Weights of a small GPT-style language model, trained from scratch on English Wikipedia.
Architecture: rotary positions, normalized queries and keys, attention and MLP in parallel.
Each number is 128 + 24 x the weight over its row's rms, rounded and kept within 0 to 255. Layers, rows and columns count from 0. The size above them is the row's rms in percent of the matrix's.

# layer 9 attention key, 96x96, rms 0.138, rows 94-95, columns 0-47
size [139 136]
[[112 106 146 160 117 121  88  92 116 138  88 167 107 123 129 111 127 122  84 119 173 152 132 117 113 100 138 149 164 124  88 135 119 144 142 147 153 140 113 159 179 119 132 146 103  90 127 110]
 [110 122 126 105  88 170 127 126 140 106 129 106  96 112 122 155 132 109 160 153 144 122 136 118  78  97 134 130 103 107 178 114  91 107 138 127 171 190 165 122 168 109 159 136 136 143 159 145]]
# layer 9 attention query, 96x96, rms 0.135, rows 95, columns 0-47
size [112]
[[121 116 173 137  80 182 125 116 155 121 152 137  96 123 173 119  87 118 131 118 101 114 124 129 102  90 116 158 125  94 101 109 126 105 139 118 178 160 157 141 116 134 147 140 101 117 149 120]]
# layer 9 attention value, 96x96, rms 0.164, rows 64-95, columns 0-47
size [129 138 130 135 131 135 139 134 134 132 125 134 132 132 127 138 150 120 137 124 135 139 135 132 136 130 134 128 119 126 116 135]
[[121 121 112 132  85 119 145 155  94 164 139 135 142 117 105 142 154 116 120 171 177 136 123 112 128 116 134 138  93 113  95 124  87 147 106 115 103 131 121 128  66 184 121 161  95 158 142 108]
 [154 132 164 124 135 170 119  89 141 154 145 117 119  77 132 148 159 126 110 182 122  99 161 112 150 146 121 154 102 133  88 125 149 144 114 118 124 121 174 133 133 137 120 139 101 113 105 161]
 [174 123 148 138 105 138 168 146 122 117 133 120 180 144 138 123 121 128 150 139 125 115  71 157 154 128 133 169  90 133 130 108 112 171  95 127 132 128 115 118 113 124 111 126 142  69 138 112]
 [121 128 180 161 121 153 131 112 138 122 108 148 125 138 134 177 115 158 124 106 150 143 119 131 103 131 110 137 139  78 149  94 150 115 152 180 150 123 127 117 105 119 132 158  83 159  84 138]
 [ 96 134 133 123  68 141 186 121 172 136 121 134 145 113 112 117 103 128 118 142 129 138  89 161 113 168 131 120 103 107  74 171 119 140 148 142 109 159  91 148 146 163 128 139 143 145 110 130]
 [141  78 103 169 143 130 127 104 177 108 138 158  91  95  88  89 131 115 139  92 158 129 120 135 156 102 137 143 117 114 138  95 126 136 116 103 141  91  94 131  94 156  81 181 133 112 136 120]
 [126 139 141 144 111 110 161 138 117 128 117 116 132 133  76 132 129 100 110 116 121 116 123 112 142 127 122 122 130 109 185 138 174 131 112 143 118 115 176 145 100 156  87 124 105 126 158 104]
 [146 151 106 148 123 180 146 113 181 149  56 126 136 129 149 143 140 106 147 128 136 115 137 167 118 138 134 121  88 112 106 146 143 151 170  97 109 113 108 142 154  89 126 144 126 100 151 155]
 [121 137 115 125 118 119 111 126  78 139 149 123 104 165 171 173 117 151 144 109 168 155 124 112 124 157 164 135 111 136 125  96 115 144 125 121 141 138 114  94 112 109 125 187 148 109 125 150]
 [122  90  83 146 138 143 132 192 137 149 125 112 133 162 136 175  97 128 121 106 110 106 131 114 120  99 108  96 168 116 100 142 110 115 179 132 118 111 139 143  97 126 140 126 164 106  96 108]
 [126 139 139 146 114  81 124 147  98  90  95  97 111 123 124 103 110 156 136 136 111 144 177 127 175 118 128 120 140  62  92 137 132 170 134 104 183 136 109 144  93 126 153 109 143  94 167 143]
 [131 159  94 124 124 157 130  98 118 106 157  88 145 165 144 136 133 178 118 116 175 103 123 148 152 123 141 109 113 144 111 143 151 109 139 127 218  79 123 114 144 173 124 163  94 144 106  82]
 [112 120 122  93 133 126 123 155 110 161 154 106 128 114 157 126  95 112 144 170 103 136 131 147 157  97  61 174 105 116 171  91 130 129 164 126 134  57  82 145 133 113  90 116 114 105 170 145]
 [156 158 112 112 114 168 175 140 136 121 137 150 149 125 144 139 112 139 116 128 129 149 153 167 106 128 154 129 149 119 116 113 162  89 149  93 160 133 136 127 136 113 142 130 147  97 109 144]
 [138 168 149  89 127 120 104 119 146 120  73 106  81 148 134 128  71 121  93 145 153 164 139 119 156 146 140 142 120 122 117  75 147 135 130 110 111 118 159 109 113 101 147 138 139 126  94 117]
 [185  82 110 125 146 163 119 131 130 123 130  90 112 119 147 150 108 141 109 154 117  64 138 105 112 142 120 103 158 148 171 154  99 126 115 112 112 148 116 151 144 156 115 147  96 114 115 127]
 [ 95 164 115  98  98 128 107 135 139  76 150 114 105 132 122 148 147  85 112 133 147  92  93 142 162 123 141 145 125 111 137 121 175 116 103 120 121  76 154 107 162 151  97 158 129 114 111 142]
 [137  97 126 126  99 131 112  84 155 158 136 110  78 154  90  91 124 137 144 129 129 139 145 160 157 156 128  76 118 143  98  86 147  88 107 151 130 145 151 120 154  85 127  91  78 161 187 138]
 [123 111 141 131 104 128 107  89 146 130 102 123 154 124 155 119 123 129 110 162  83 162 108 126 125 129  98  86  89 133 147  94 145 146 146 133 113  81 134 153 104 115 140 163 132 193 165 114]
 [140 139 124 108 138 139 121 156 165 160 126 128 135 136  90 158 122 122 145 112 137  96 113 124  98 100 167 192 117 138 173  99 145 168  96 121 127 109 148 143 144  92 173 111 113 124 101 110]
 [146 132 114 164 142  96 148 132 128 109 103  97 129 162 103 118 139 163 149 145 135 166 138 112 140 159 101 113 123 113 137 145 134 107 131  99 149 170 147 111 104 105 123 114 166 152 137 141]
 [140 123 102 153 162 139 161 138 137 149 152 134 153 130  81 104 118  95 118 132 120  57 164 131 115 119 124 117 108 158  80  97 140 153 122 104 149 113 133 126 124 107 127 149 152 102  79 151]
 [121 150 118 161 121 100 115 120 133 147 163 127 121 129 137 118 125 151 130 140 122  77 147 119 128 179 133 163 145  92 164 129  93 152 178 109 128 107 118 106 109 139 156 133 132 124 126 174]
 [134 137 146 132 178  96 115  93 112 152 116  85 121  76 138 145 141 119 156  86 100 121 123  65 159 130 127 118 148 142  91 130 128 100 129  84 109 160 138 125 130 166 164 159 111 118 134 117]
 [ 84 142 118 110 139  91 146 101 107  64 154 129 138 152 111 111 105 105 132 135  96 146 141 106 122 106 106 120 128 155 157 128 100 168 146 122 159 144 106 138 132 141 120 137 113 140 106 102]
 [ 95 117  92 150 117 146 126  96 122 156 118 130  72 143 107 144 131 145 145 122  79  76 137 127 106 129 136  84 113  99 127 106 122  96 105  87 130 148 102 110 149  89  86 133 144 128 134 134]
 [138  83 143 127 140 124 139 119 124 143 138  89 121 124 159 178  76 110  90  86 122 128 106 140 117 157 117 176 143 128 114 114 148 122 120  95 135 157 110 115 175 124 145  78 142 146 164  96]
 [ 97 145 144 125 165 114 111 140 134 145 158  79 123 157 163 151 112  63 146 126 119 139 124 172  63 113 147  81 146 128 104 137 155 125 118 111 156 126 126 150  96 154 124 106 124 160 107 142]
 [159 150 128 135 116  90 121 159 143 149 143 163 129 157 159  79 111  94 147 118 112  91 126 114 127 138 103 148 113 123 146 134 145 136 149 104 187 145 167 124 158 160 117 153  96 126 129 113]
 [123 162 138 110 123 161 114 136 171 129 110 120 100 140 132 111  98 111 135 126 106 126 101 168 135 150 114 120 178 111 174 164 117 107 143  63 125 117 192 148  98 110  95 154 179 139 111  93]
 [143 125 116 114 102 136 151 129 141 124 115 132 154 151 159 105 117 129 116  90 104  96 154 112 101 118 147 128 124 106  51 143 127 153 152 179  98 156 138 118 137 161  72 142 101 186 140 165]
 [139 124 149 158 122 114 180 132 152  83  93 125 132  97 159 142  96  83 128 153 126 158 106  73 102 174 148 107  90 143 137  93 123 140 104 125 152  95 145  98 119 115 139 106 147 130 139 111]]
# layer 9 attention output (transposed), 96x96, rms 0.149, rows 64-95, columns 0-47
size [119 124 124 124 119 121 125 121 127 118 121 121 123 122 118 124 138 115 131 119 131 128 132 120 125 127 121 123 110 124 113 123]
[[163 122 130 154 117 141 111 164 152 146 151 156 126 129 145 180 177 156 197 155 128 121 131 129 157 129 119 119 118 138 121 117  76  90 125 121 129 164 161 131 105 122 144  77  83 141 124 161]
 [151 136 114  96 138  98 163 103  94 124 102 127  86 142 162 109 159 144 140 157 133 149 173  91 134 145  84 149 155 147 151 140 114 126  95  95  94 101 133 126 188 123 124 119 110 127 134 161]
 [145 155 164 145 144 108 131 117 140 149 140 130 128 166 125 127 115 158 132 162 162 111 141 100 102  95 159 115 144 148 163 164 165 117 132 161 104 140 122 167 143  98 143 120 159 123 179  96]
 [159 132 131  87  97 150 120 143 135 142 145 103 158 135 162  99 129 128 155 135 134 115 139 120 116 134 127 129 151 120  94  98 111 146 156 124 177 137 136  91 132 130 115 132 153 112 161 143]
 [152 136 104 115 102 173 111 133 127 128 113 123 131 157 127 154 127  95 124 117 105  83 108 144 147  96 149 133  97 150 129 160 138  91 105 143 153 105  91 141 126 147 208  96 153 122 146 107]
 [134 111 144 119 107  90 146 170 171 152  67 135 111 127 115 112 121 127 160 102 120  88 107 138  96 106 144 115 123 162 132 105 131  96 114 133 112 105 122 162 152 124 101  54 121 133 130 127]
 [ 92  97  85  96 109 131  82  97 125  98  93 138 153 151 134 138 145 149 113 148 109 127 141 134 121 122 103 123 115 173 167 135 120 157 116 157 194 147 148 177  96  98 132 111 123 132 139 112]
 [161 103 135 140 123 108 128 109 175  92 156 118 131  89 131 116 122 153 132 124 190 144  96  84 122 128 160 121 132 125 108 118 160 100 152 141 149  81 135 174 118 124 164 114 179 143 104 133]
 [155  92 102 165 124 130 118 119 145 156 117 124 104 138 143 159 132 104 153 156 148 139 150 140 128 144 134 161 150 129 104 175 128 107 160 150 106  76 135 111 129 117 108 133 120 122 162  88]
 [ 90 164 155 154 128  95 113  53 109 106 104 148 138 109 106 130 146  77 142 133 116 102 119  93 147 135 136 151 140 146 106 167 132 145 133 114 118  89 128  97 143 101 150 147 134 109 161 151]
 [133 109 130 148 136 166 138 116 109 140 169  86 139 125 142 108 145 101 176 122 126 141 116 142  92 144 161 101 121 111 120 128 135 107 122 149 107  97 122  95 124 152 116 166 141 180 161  76]
 [173 140 125 162 127 155  91 176 100  96 116 108 143 136 108 134 118 136 131 147 146 134 144 122 117 158 117 130  92 133  88 101 126 159 120 114 113 138 157 126 135 139  71 120 122 130 157  94]
 [123 152 175 123 133 122 108 144 164  79 129 143 141 179 115 121 135 138 118 138 113 102 162 133 107 130 117  80 123 106 110 113 142 153 156  87 100 130  90 140 117  66 111 159 121 128 123 135]
 [109 118 115 150 130  78 143 107 141 142  94 127 181 127 161 116 114 167 137 124 129 144 159 131 164 116 155 119 148  97 121 134 158 164  76  85 146  98 108 132 130 102 138 106  96 164 166  95]
 [ 70 103 119 133 103 117 126 105 146 140  85 134 112 136 123  72 118 141 100 138 120 148 170 110  97 144 140 152 114 146 125 130 121  51 150 103 126 123 124 122 100 148 120 143 150 165 110  94]
 [100 156 158 110 109 153 155 134 114 110 127 130 132 119 100 146 125 144 132 142 112 126 140 126 186 104 110 103 132 176 116 112 157 115 164 152 146 140 129  89 103 126 127 151 174  86 136 144]
 [159 150 120 131  90 144  98 168 135 107 129 130 118  63 121 148 127 117 135 120 121 128 174 115 133 146 102 173  90 141 155 143  68 127  93 111 141 141 116 128 127 118  97 176 134 185 144  98]
 [114 133 122 103 135 142 160 116 151 152 140  97 130 138 161 143 136 108 134 108 135 133 124 110 110 111 118 193 104  99 168 120 103  89 151 135 111 108 175 153  94 113 109 111 132 101 150 153]
 [108  98 150 150 154 127 147 116  99 109 171 152 152 123 135 122 158 141 165 109  93 107 156 107 166 174 133 120 120 117 161  99 113 125 192 119 102 155 143 174 121 129 129  91 152 126 139 102]
 [157 217 115 191 111 114 107 138 137 122 102  92 124 141 130  99 142 122 114 115 125 153 188 125 144 100 145 143 136 154 120 102 161 119  93 126 118 129  84 145 133 147 104 129 155 137 120 148]
 [109  98 139 150 182 151 167  98 107 136 149 115 127 137 126 133 175 110 121  94 135 104 145 168 111 128  69 165 128 144 123  95 128 147 131 121 128 146 139 152 136 108 126  99 116 153 133 107]
 [143 143 107 105 102 100  97 111 116 119 129 120  85  81 135 187 140 135 128 144 130 107 144 132 103 120 157 115 153 157 151  88 154 131 129 135 124  97  98 142  93 155 121 159  86 122 139 141]
 [135 144 146 165 142 114  60 157 104  89 155 171 100 139 150 112 117 131 151 114 104 117  89 121 126 129 144 141 139 149  90 157 113 173 178 158 100 112 106 144 132 122 161 117 120 117 116 125]
 [133 116 110 145 121  94 130 102 107 158 198 121 187 112 107 121  78 116  94 128 106 124 102 110  84 122 119  99 136 125 124 149 153 105 130 135 147 100 153 114 122 119 124 125 135 150 123 178]
 [127  84 145 128  90  97 138 108  96  96 127 124 122 131 157 111 124 105 146 193 119 136 145 164 160 115 154  93 127 140 122 113 105 164 119 138 122 117 144 165 134 162 139 160  98 128 147 144]
 [136 113 119 128 146 160 107 153 133  95 105 153 159 137  97  80 154 151 122  89 106 128 141 115 156 148 155 135 126 109 145 143 119 126 127 141 141  67 144 141 128  96 140 146 130 122 125 149]
 [141 140 143 133 120 133 136 127 163 147 126 135 165 212 108 155 137 114  98 107 120 190 145 119 104 169 112 100 171 151 139 127  95 133 123 191 118 116  86 124  92 150 173 127 121  84 146 121]
 [135 131 127 116 132 135 133  89 127 165  93 139  91 142 130 133  93 116 123 107 153  87 157 167 176 149 171  94  80 114 116 143 158 143 103 136 143 116 153 148 112  96 103 137 120  77 150  88]
 [145 131 157 143 117 112 117 112 114 121  76 111 117 163 135 112 120 142 144 136 124  93 137 141  81  88  89 105 135 195  85 136 115 110 116  73 117 148 146 129 118 150 151 158  90  99 120 167]
 [125 139 150 140 155 127 109  96 159 123 135 133 128 109 114 137 138 101 172 140 132 134 139 201 135 140 113 125 115 119 154 126  96 134 146 138 168 144 100 122 136 154 128 140 139 164 105 107]
 [141 125 123 139 148 171 115 108  88 114 115 127 162 125 102 142 117 149 138 152 110 134 105 164 100 115 117 185 132  78  80 128 138  61 104 127 125 102 132 173 176 145 172 140 130 103 121 128]
 [121 178 115 181  97 142 174 134 127  84 108 113 150  96 181 137 114 153 142 127 149 108  98 103 146 131  74 128 121 134 130 164 110 108 147 154 126 118 100 138 124  99 145  83 121 152 129  96]]
# layer 9 MLP up, 384x96, rms 0.142, rows 0-35, columns 0-47
size [ 95  90  98  97 104  89 106 105 107 104 105  94  95  87  99 108  91  88  90 106 102 101  91 103  91 102  97 105  99  95 101 102 117  96  91  97]
[[140 164 112 115 140  95 159 188 161 180 123 111  93 138 108 146 142 154 124 160 125  84 129 137 138 137 181 114 122 156 106  78 134 152 152 118 113 104 109 147 138 148 115 147 121 138  88 122]
 [107 112 148 130 119 122 122 113  92 137 126  96 173 129 147  97 140 146 133 122 109 155 138 139 171 152 116 140  99 110 130 130 115 118 148 155 148 147 119 150 170 102 139 111 143 131  75 145]
 [125 139  93 137 199 130 110 125 130 145 121 117 120 102  99 146 151 147 121 101 123 143 128 130 117 116  88 116 128 116 125 123 160  90 149 167 100  92 111 171 139 150 138 118 124 156 110  82]
 [157 148 136 148 141 168  81 148 178 170 138  99  92 108 112  98  79 127 135 157 153 138 122 146 105 111 140 174 145 127  84 142 123 107 110 123 135  93 160 158 160 127 110 159 145  97 106 131]
 [115 114 108 159 157 121 135 108 152  97 142  97 103 161 157 133 134 177 115 124 165 113 126 144 145 113 116 122 121 134 138 110  76 112 119 110 104 105 160  97 121 125 155 120 146 142 127 102]
 [139 127 130 117 171  94  81 117 152 174 112 150 112 157 149 125 150 126 152 180 142 164 127 143 126 130  97 143 143 119 118 143 117 157 166 129  90  90 138 137 104 133 108 126 124 134  94 143]
 [168 168 122 127 140 140 100 127 103 118 114 164 151 125  96 179 106 127 146 103 154 150 139 141 156 144 150 137 141 123 121 149 131 165 128 120 160 174 126 120 129 178 120 146 142 115 123 103]
 [104 110 109 128 134 142 173  85 116 150  94  95 143 114 101  88 130 124 124 113 150  87 142 101 105 129 121 123 127 139 123 113 113 148 120 156  74 137 101 147 162 133 118  87 109 179 166 131]
 [139 138 151 129 162 143 120 104  80 130 160 128 113 180 147 181 142 114 104 127 169 128 125 112 137 140 133 168 161 145 109 133 116 175  90 145 143 123 146 158 104 115 133 144 124 113 143 156]
 [164 120 142  99 111 137 155 125  98 151 119 148 115 155 190 149  91 101 169 105 143 170  99 142 133 156 140 142 159 116 106  94 123 144 120 140 151 118 165 153 152 163 103 158 141 139 119 177]
 [ 91 135 100  98 115 162 119 152 116 107 139 111 133 120 136 174 166  42 143 114 129 172  87 122  85  84 122 126  94 151 109 143 118 129 145 141  88 128 153 114 154 131 115 128 110 128 124 152]
 [156 160 146 155 131 120 107  97 100 136  92 154 113 119 130 126 132 133 142  93 166 164 166 149 134 134  82 150 112 114 118 119 163 154  91 126 129 100 149 121 174 146 124  94 136 142 116  97]
 [124 143 114  95 151 140 113 144 170 170  89 116  94 127 120 107 137  99 143 124 151 111 134 105 126 128 169 124  90  86 143 146 126 134 186 131 114 148 147 173 159 148 136  96 119 154 116 121]
 [ 98  92 142 118 112 180 163 134 158 118 126  96 112 132  96 145 181 162 114 116  96 140 120 155 123 107  92 121  89 118 133  90 142 141 156 105 155 137 112 121 111 173 153 104 150 130  98 125]
 [105 137 113 169 135 158 142 181  71 161  93 162 129 193 144 148 133  82 111 131 147 120 152 138 122 130 108 130  73 105 114 119 125 144 135 123 139  86 113 103 115 146 118 118 110 147 119  93]
 [134 143 138 102 149 117 113 153  81 159 154  90 149 123 122 135 145  72 178 124 150 119  81  50 151 141 153 113 121 153 144 145 106 127 118 111  87 161 102 111 119 163 135  87 146 151 127 122]
 [108 115 110 144  87 104 149 133 133 119 115  94 132 151 161 140 119 120  96 111 128 129 102 117 152 120 143 104 137 135 111 140 114 135 103  85 124 156 157 119 107 119 156 160 147 130 109  90]
 [152 145 125 147 125 123 126  85 100 153 108 137 107 122 128 139  83 158 111 159 101 131 153 150 174  94 123  73 163 119 133  94 139 129  95  84 105 184 161 146 133 112 134 124  88 110 131 142]
 [170 166  83 104 131 140 121 183 168 103 137 115 164 105  86 110 133 120 154 100  86 146 154 141 147 108 116  80 119 111 122 129 111 146 113  88 133  97 166 111 137 135 135 145 119 135 135 126]
 [139 142 148 130 120 163 118 170 140 165  94 145 115 138 145 119 135 123 123  93 131 118  96 133  77 129 121 138 121  90  99 172 141 106 149 156 128 111 172 182 151 157 126  89 189  94  99 131]
 [140 134 152 162 123 139 156 136 140 172 103 165 101 111 130 142 119  94 106  83 159  76 115 121 151 140 118 166 117 119 115 125 126 167 145 118 123 105 150  90 186 149 111  94 137 129 104 112]
 [140 140 145  77 121 153 116 127  99  79 115 118 134 173 121 128 137 145 140 141  96 143 141 167 175 138 152 133 135 102 127 142  93 137 134 105 124 146 115 125 101 111 105  65 107 102 117 122]
 [113 134 150 126 151 103 131 119 135 135  87  99 140 127 131 105  69  76 129 119  93 147 125 144 100 118 121 117 155 160 118 128 117 122 132 138  71 149 188 182 124 152 140 124 148 172 133 105]
 [123 147 117 100 121  97 124 130 179  97 105 151 126 129 105 129 124 138 137 124 154 160 108 146 136  97 111 161 162 151 155 153 111 140 126 170 144 153 153 173 158 124 132 141  89 112 116 103]
 [107 110 149 128 105 116 141 108 139 111 155 121 132 103 122 157 159 152 130 164 145 148 137 160 122 145 103 128 160 135 144 114 116 103 149 123 137 126 145 144 108 120 145 131 169 127 189  85]
 [129 119 100 126 151 112 112 148 122 142 136 133 145 112 116 118 171  95 168 196 134 137  96 139 151 139 100 132  82 154 144 167  77 117 139 114 141 130 137 171  96 184  89 131 128 148 147  93]
 [ 94  59 150 140 155 130 134 146 129  91 131 127 127 133 133 123 126  84 122 125 126 121 100 148 115 105 131 146 162 163  71 117 152 164 153 123  73 145 128 147 102 126 104 164 112 122 148 186]
 [132 101 139 188  99 164 170  96 131 153 143 130 133 102 147 117 106 127 109 104 126 132  53 113 137  86  95 118 138 139 120 157 126 122 134 117 140 154 137 113 147 122 141  80 115 148 159 121]
 [134 109 107 175  80 155 138 157 129 147 124 106 115  92 124 114  94 125 128 100 120 105 116 128 130  90 167 134 114 113 172 132  92 148 153 211 100 130 148 142 132 142 138 137 129 104 119  85]
 [122  76 167 118 120 112 148 147 140  88 120 120  88 165 134 110 138 106 118 127 109 139 108 109 163 129 115 153 122 139 124 132 115 120 101  90 110  80 129 141 126 100 127  99 120 121 139 107]
 [ 96 113 165 102 126 156 146  79  85 128 113  62 107 172 126 145 170 138 154  79 107 133 116 123  96 117 156 156 126  85 124 100 131  95 122 134  81 122 118 130 138 115 105 128 100 169 149 120]
 [166 121 148 138 121 133 137 170 109 121 132 168 110 108 149 133  95 114 182 126 172 118 152 111 168 122  97 116 157 134 154 125 159 104 149 134 123  80 137 156 133 170 136 104 133 165 112 100]
 [140 148 130 120 119 171  62 109  88 165 132  66 161 150 149 122 114 129 110 153 116 113 129  98 122 159 132 112  84 117 170 166  72 110 137 136 118 141 155 136 108 127 112 129  98 119 124 156]
 [172 140  82 109 118 117 163  98 136 130 100  99 118 126  89 153 165 114 119 107 173 149 103 126 131 132 148 126  74 113 133 109 140 120 126 120 112  95 111 154 125 147 117  85 150 144  78 167]
 [138 114 120 128 138 155 134 131 140 138 103 130 124 131 156 182  74 108 135 128 166 142 130  96 145 131 147 137 151 128  93 102 110  92 142 120  98 146  95 140 131 136 141 144 118 106 149  86]
 [126 163 107 139 138  93 139 154 136 139 157 177 135 115  98 117 133 120 136 112  96 122 153  92 117 105 131 125 144 140 109 132 114 128 163 136 146 128 144 133 113 171 111 144 126 145 114 102]]
# layer 9 MLP down (transposed), 384x96, rms 0.152, rows 0-34, columns 0-47
size [104  92  90  95  99  96 114  87 108 100  95 111 103  89 101 114  90  92  87  93 101  98  91 102  95 103  89 108  97  96  94 100 110  98  93]
[[148 150 121 124 104 131 145  95 136 131 107 102 130 148 128 104 154 145 133  77 149 135 125 127 129 150 134 100 152 122 158 168 121 107 178 134 134 131 129 128 178 122 112 114 119 112 192 156]
 [161 134 148 127 117 152 119 128 121 107 186 141 144 124 142 113 106 155 102 126 159 110 170 155 127 141 117 124 153 120 146 137 122  90 134 124 161 121 158 129 107 117 107 118 139 145 119 119]
 [151 104 147 128 110 104 143  87 149 108 121 137 121 151 166 159  70 147 110 133 139 100  99 118  97 118 151 131 184 122 134 133 116 135 150  88 101 182 147 126 110 133 109 101 142 112 146 164]
 [138 127 105 115 116 141 169 144 114 117  94 159 136 161 118  86 108  99 150 127 107  92 138 155 160 148 147  63 132 100 111 112 136 143 139 148 135 136 115 127 141 122 177 130 141 132  95  95]
 [153  86 133 103 107 156 115 109 122 112 109 138 160  99 112 133 102 114 149 112 134 144 129 120 122 126 178 114 162 139 120 143 157 135 131 126 121 139 145 171 125  87 112 126 133  99 110 114]
 [148 102 127  88 134 172 135 110 120 133 141 131 184 125 138 144 100 139 146 112 153  70 172 129 157  86 117 149 146 127 124 144 133 150  88 104 139 139 113 139 149 167 129 187 138 125 134 179]
 [127 112 117 106 144  87 134 167 135 136 104 149 126  83 102 139 116 104 128  89 135 126  86  89 141 120 143 156 121 152 137 116 116 127 147 146 117 128 159 145 128 140 165 137 101 134 103 116]
 [129 175 132 160 123 119  74 157 111 121 133 111 158 142 162 119 133 139 151 131 126 160 114 103 204 110 136 161 135 151  76 149 118 113  93  98 167 110 131 113  97 120 133 145 131 131 122 136]
 [168 120 107 139 143  88  87 123 157 125 146 120 104  91 135 118  99 148 141  98 145 130 111 112 160 150 115  60 112 106 110 134 137 131 146 115 151 103 102 144 111 140 155 124 118 154 140 137]
 [128 155  87 152 114 130 105 146 147 113 179 127  90 168 131 150 130 108  72 149 143 123 119 151 139 145 127 155 101 123  97  82 133 116 153 143  94 137 106 175 133  98 115 120 125 145 147 134]
 [118 122  90 135 118 148 136  61 131 111 142 105 114 146 104 112 135 163 126 124 120 134 106  77 145 132  82 113 139 145 128  89 140  84 105 121 106 121 149  95 100 111 151 125 100 152 134 127]
 [100 129 150 148 137 157  98 137 125 185 141 177 176 126 170 149 108 118 152 100 115 101  98 130 169 146  99 129 114 100 132 124 158 138 121 123 136 150  97 115 133 137 131 141 138 123 136 132]
 [ 99 149 106 105  97 138 129  91 151 126 126 119 161 140 129 152 138 108 148 138 145 166 164 167 105 123 104 147 137  93 119 155 128 184  91 123 119 137 149 103  99 122 159 151 135 180 143 171]
 [116 130 111 120 137 102 118  99 113 122 113 189 120 201 123 152 106 165 125 172 159 155 152 125 139 111 108 100 122 137 172 138 139 112 163 106 140 147  84 161 105 131 137 109 132 111  79 151]
 [ 97  74 138 125  95  80 140 110 138 122 147 163 136 119 117 152 128 175 163 125 182 131  81 106 107 131 126 145 139 123 138  87 144 131  76 125 155 144 100 133 130  89 141 179 130 110 126 131]
 [145 146 136 147 106 155 127 175 138 116 125  83 147 161 126 125 176 132 204 141 118 168 120 157 129 140 162 125 118 108 135  90 147 122 134 101 100 125 131  73 127 138 133 125 116 164 108  98]
 [114 158 128  91 129 156 100 129 128 147 145 123 137 119 105 142 140 119 136 155 132 150 154 114 160 155 103 139 119 146 123 121  85 115 159 165  94 138 106 139 141 145 106  76  85 154 171 183]
 [124 117 127 127 129 135 156 150 108 119 102 102 119 140  77 109  88 132  91 128 176  99 131 128  66 151 146 167 115 118 127 139 163 129 109 145 131 138 100 116 153 127 120 140 126 140 141 129]
 [ 81 147 141 103 134 110 129 100  81 149  92 142 111 156 139 151 125 116 166 137 136 113 104  96 123 114 158  97 162  93 129 102 122 145 140 158 113 146 140 144  89 148  82  76 134  95 111 120]
 [108 128 135 126 126 141 127 138 150 115  93 149 157 139 178 130 107  93  65  95 127 139 130 163 145 158 122 150 178 139 110 153 123 114 108 113 131 173 167  94  98 109 117 171 159 170 121 109]
 [111 100 165 108 112 134 123 163 145 101 105 142 150 152 129 119  95  78 128 131 124 120 124 101 117 117 153 121 126 151 152  73 144 147 142 141 112 135 147 115 165 114 145 135  95 132 133 117]
 [114 147 102 102 100 138 116 130 167 155 105 140 119  96 135 109 124 110 152 123 124 127 125 142 147 155 120 134 108 137 146  97 152 126 115  96 125  88 169 128 143 165 101 128 132  96 149 130]
 [149 124 113 133 133 158 163 100 127  97 116  91 151 144 126 131 107 188  75 103 110 150 138 146 115 135 104 102 142 123 178 188 115 122 101 117 141 181 104 129 118 154 100 135 120 114 124 121]
 [142  67 125 176  81 115  94 148 145 143 145 127 133 129 112 114 162 132 136 129  84 119 158 136 128 134 155 118 132 105 115 164 175 105 113 142  94 133 105 110 146 146 115 178 102 125 128 107]
 [152 126 116 126 141 160 129  91 104 147 116 120 144 117 128 149 137 118 132 146 155  86 123 109 122 131 134 118 132 139  92 155 134 165 108 175 148 112 103  47 144 154 131 147 130 141 130 142]
 [118 123 141 139 116 143 170 145 111  86 129 104 173 147 127 129 162 105 133 141 140 117 146 115 110  56  90 159 141 157 118 112 128 159 103 118 153 111 147 145 155  91 131 100 111 117 123 112]
 [125 131  70 151 112 143 132 116 104 101 131 119  66 100 117 140 130 159 110 133 156 177 118  90 169 130 136 133 106 120 133 121 100 104 163  82 124 106 154 105 137  99 131 129 132 112 113 143]
 [ 93 165 154 143 103 142  97 103 129 149 152 115 142  96 129 154 172 121 118  93 164 152 143 110 123 100 103 114 139  86  90 150  91 135  84 123 157  92 133 147 143 132 147 162 146 131 147 129]
 [125 135 185  94 123 108 119  99 143 146  96 187 112 124 132  88 124 120 119  98 139 135 153 118 138 118  92 121 120  93 115 169 112 148 119 110 149 177  85 141 115 115 133 122 155 136 131 143]
 [141 126 109 132 142 168 113 113 144 153  96 103 114 122 167 136 134 127 136  74 170 134 138  55 125 142 117 119 194 111 133 152 138 122 144 113 130 100 183 140 161 106 133 121  99  75 101 134]
 [154 144 101 132 105 112 116 138 150  96 117 128 130 115 129  79 128 147  95 153 146 113 154 121 172 125  89 123 128 154 147 141 116 132 143 149 136  97 139  65 132 150 157  97 117 115 145 106]
 [117 150 147  76 133 127 111 129 177 122  91 123 149  69 101 124 111  82 131 130 151 103 117 135 112 146 102 140 126 112 108 129 122 137 114 109 163 119 134 126 151 138 131 162 119 129 150 121]
 [139 122 160 148 149 162  88 177 111 159 148 130  59 123 129 130 153 135 121 136 114  76 130 108 114 134 147 125 152 109 174 106 106 167 145 184 104 154 109 134 114 110 117 119 127 155 119 126]
 [124 134 162  90 116  79 150  96 134 135 112 140 109 121  92 104 161 134 148 116 119 128 150 128 130 101 117 101 130 117 138 108 105  89 120 100 113 154 158 103  74 120 115 114 170 134 142 146]
 [172 118 140  76 109 123 104 150 138 124 160 131 132 116 155  82 124 171 163 117 100 158 168 100 128 176 156  89  94 140  92  90 157 140 125 109 133 113 170 166 137 169 102 116 139 120 158 126]]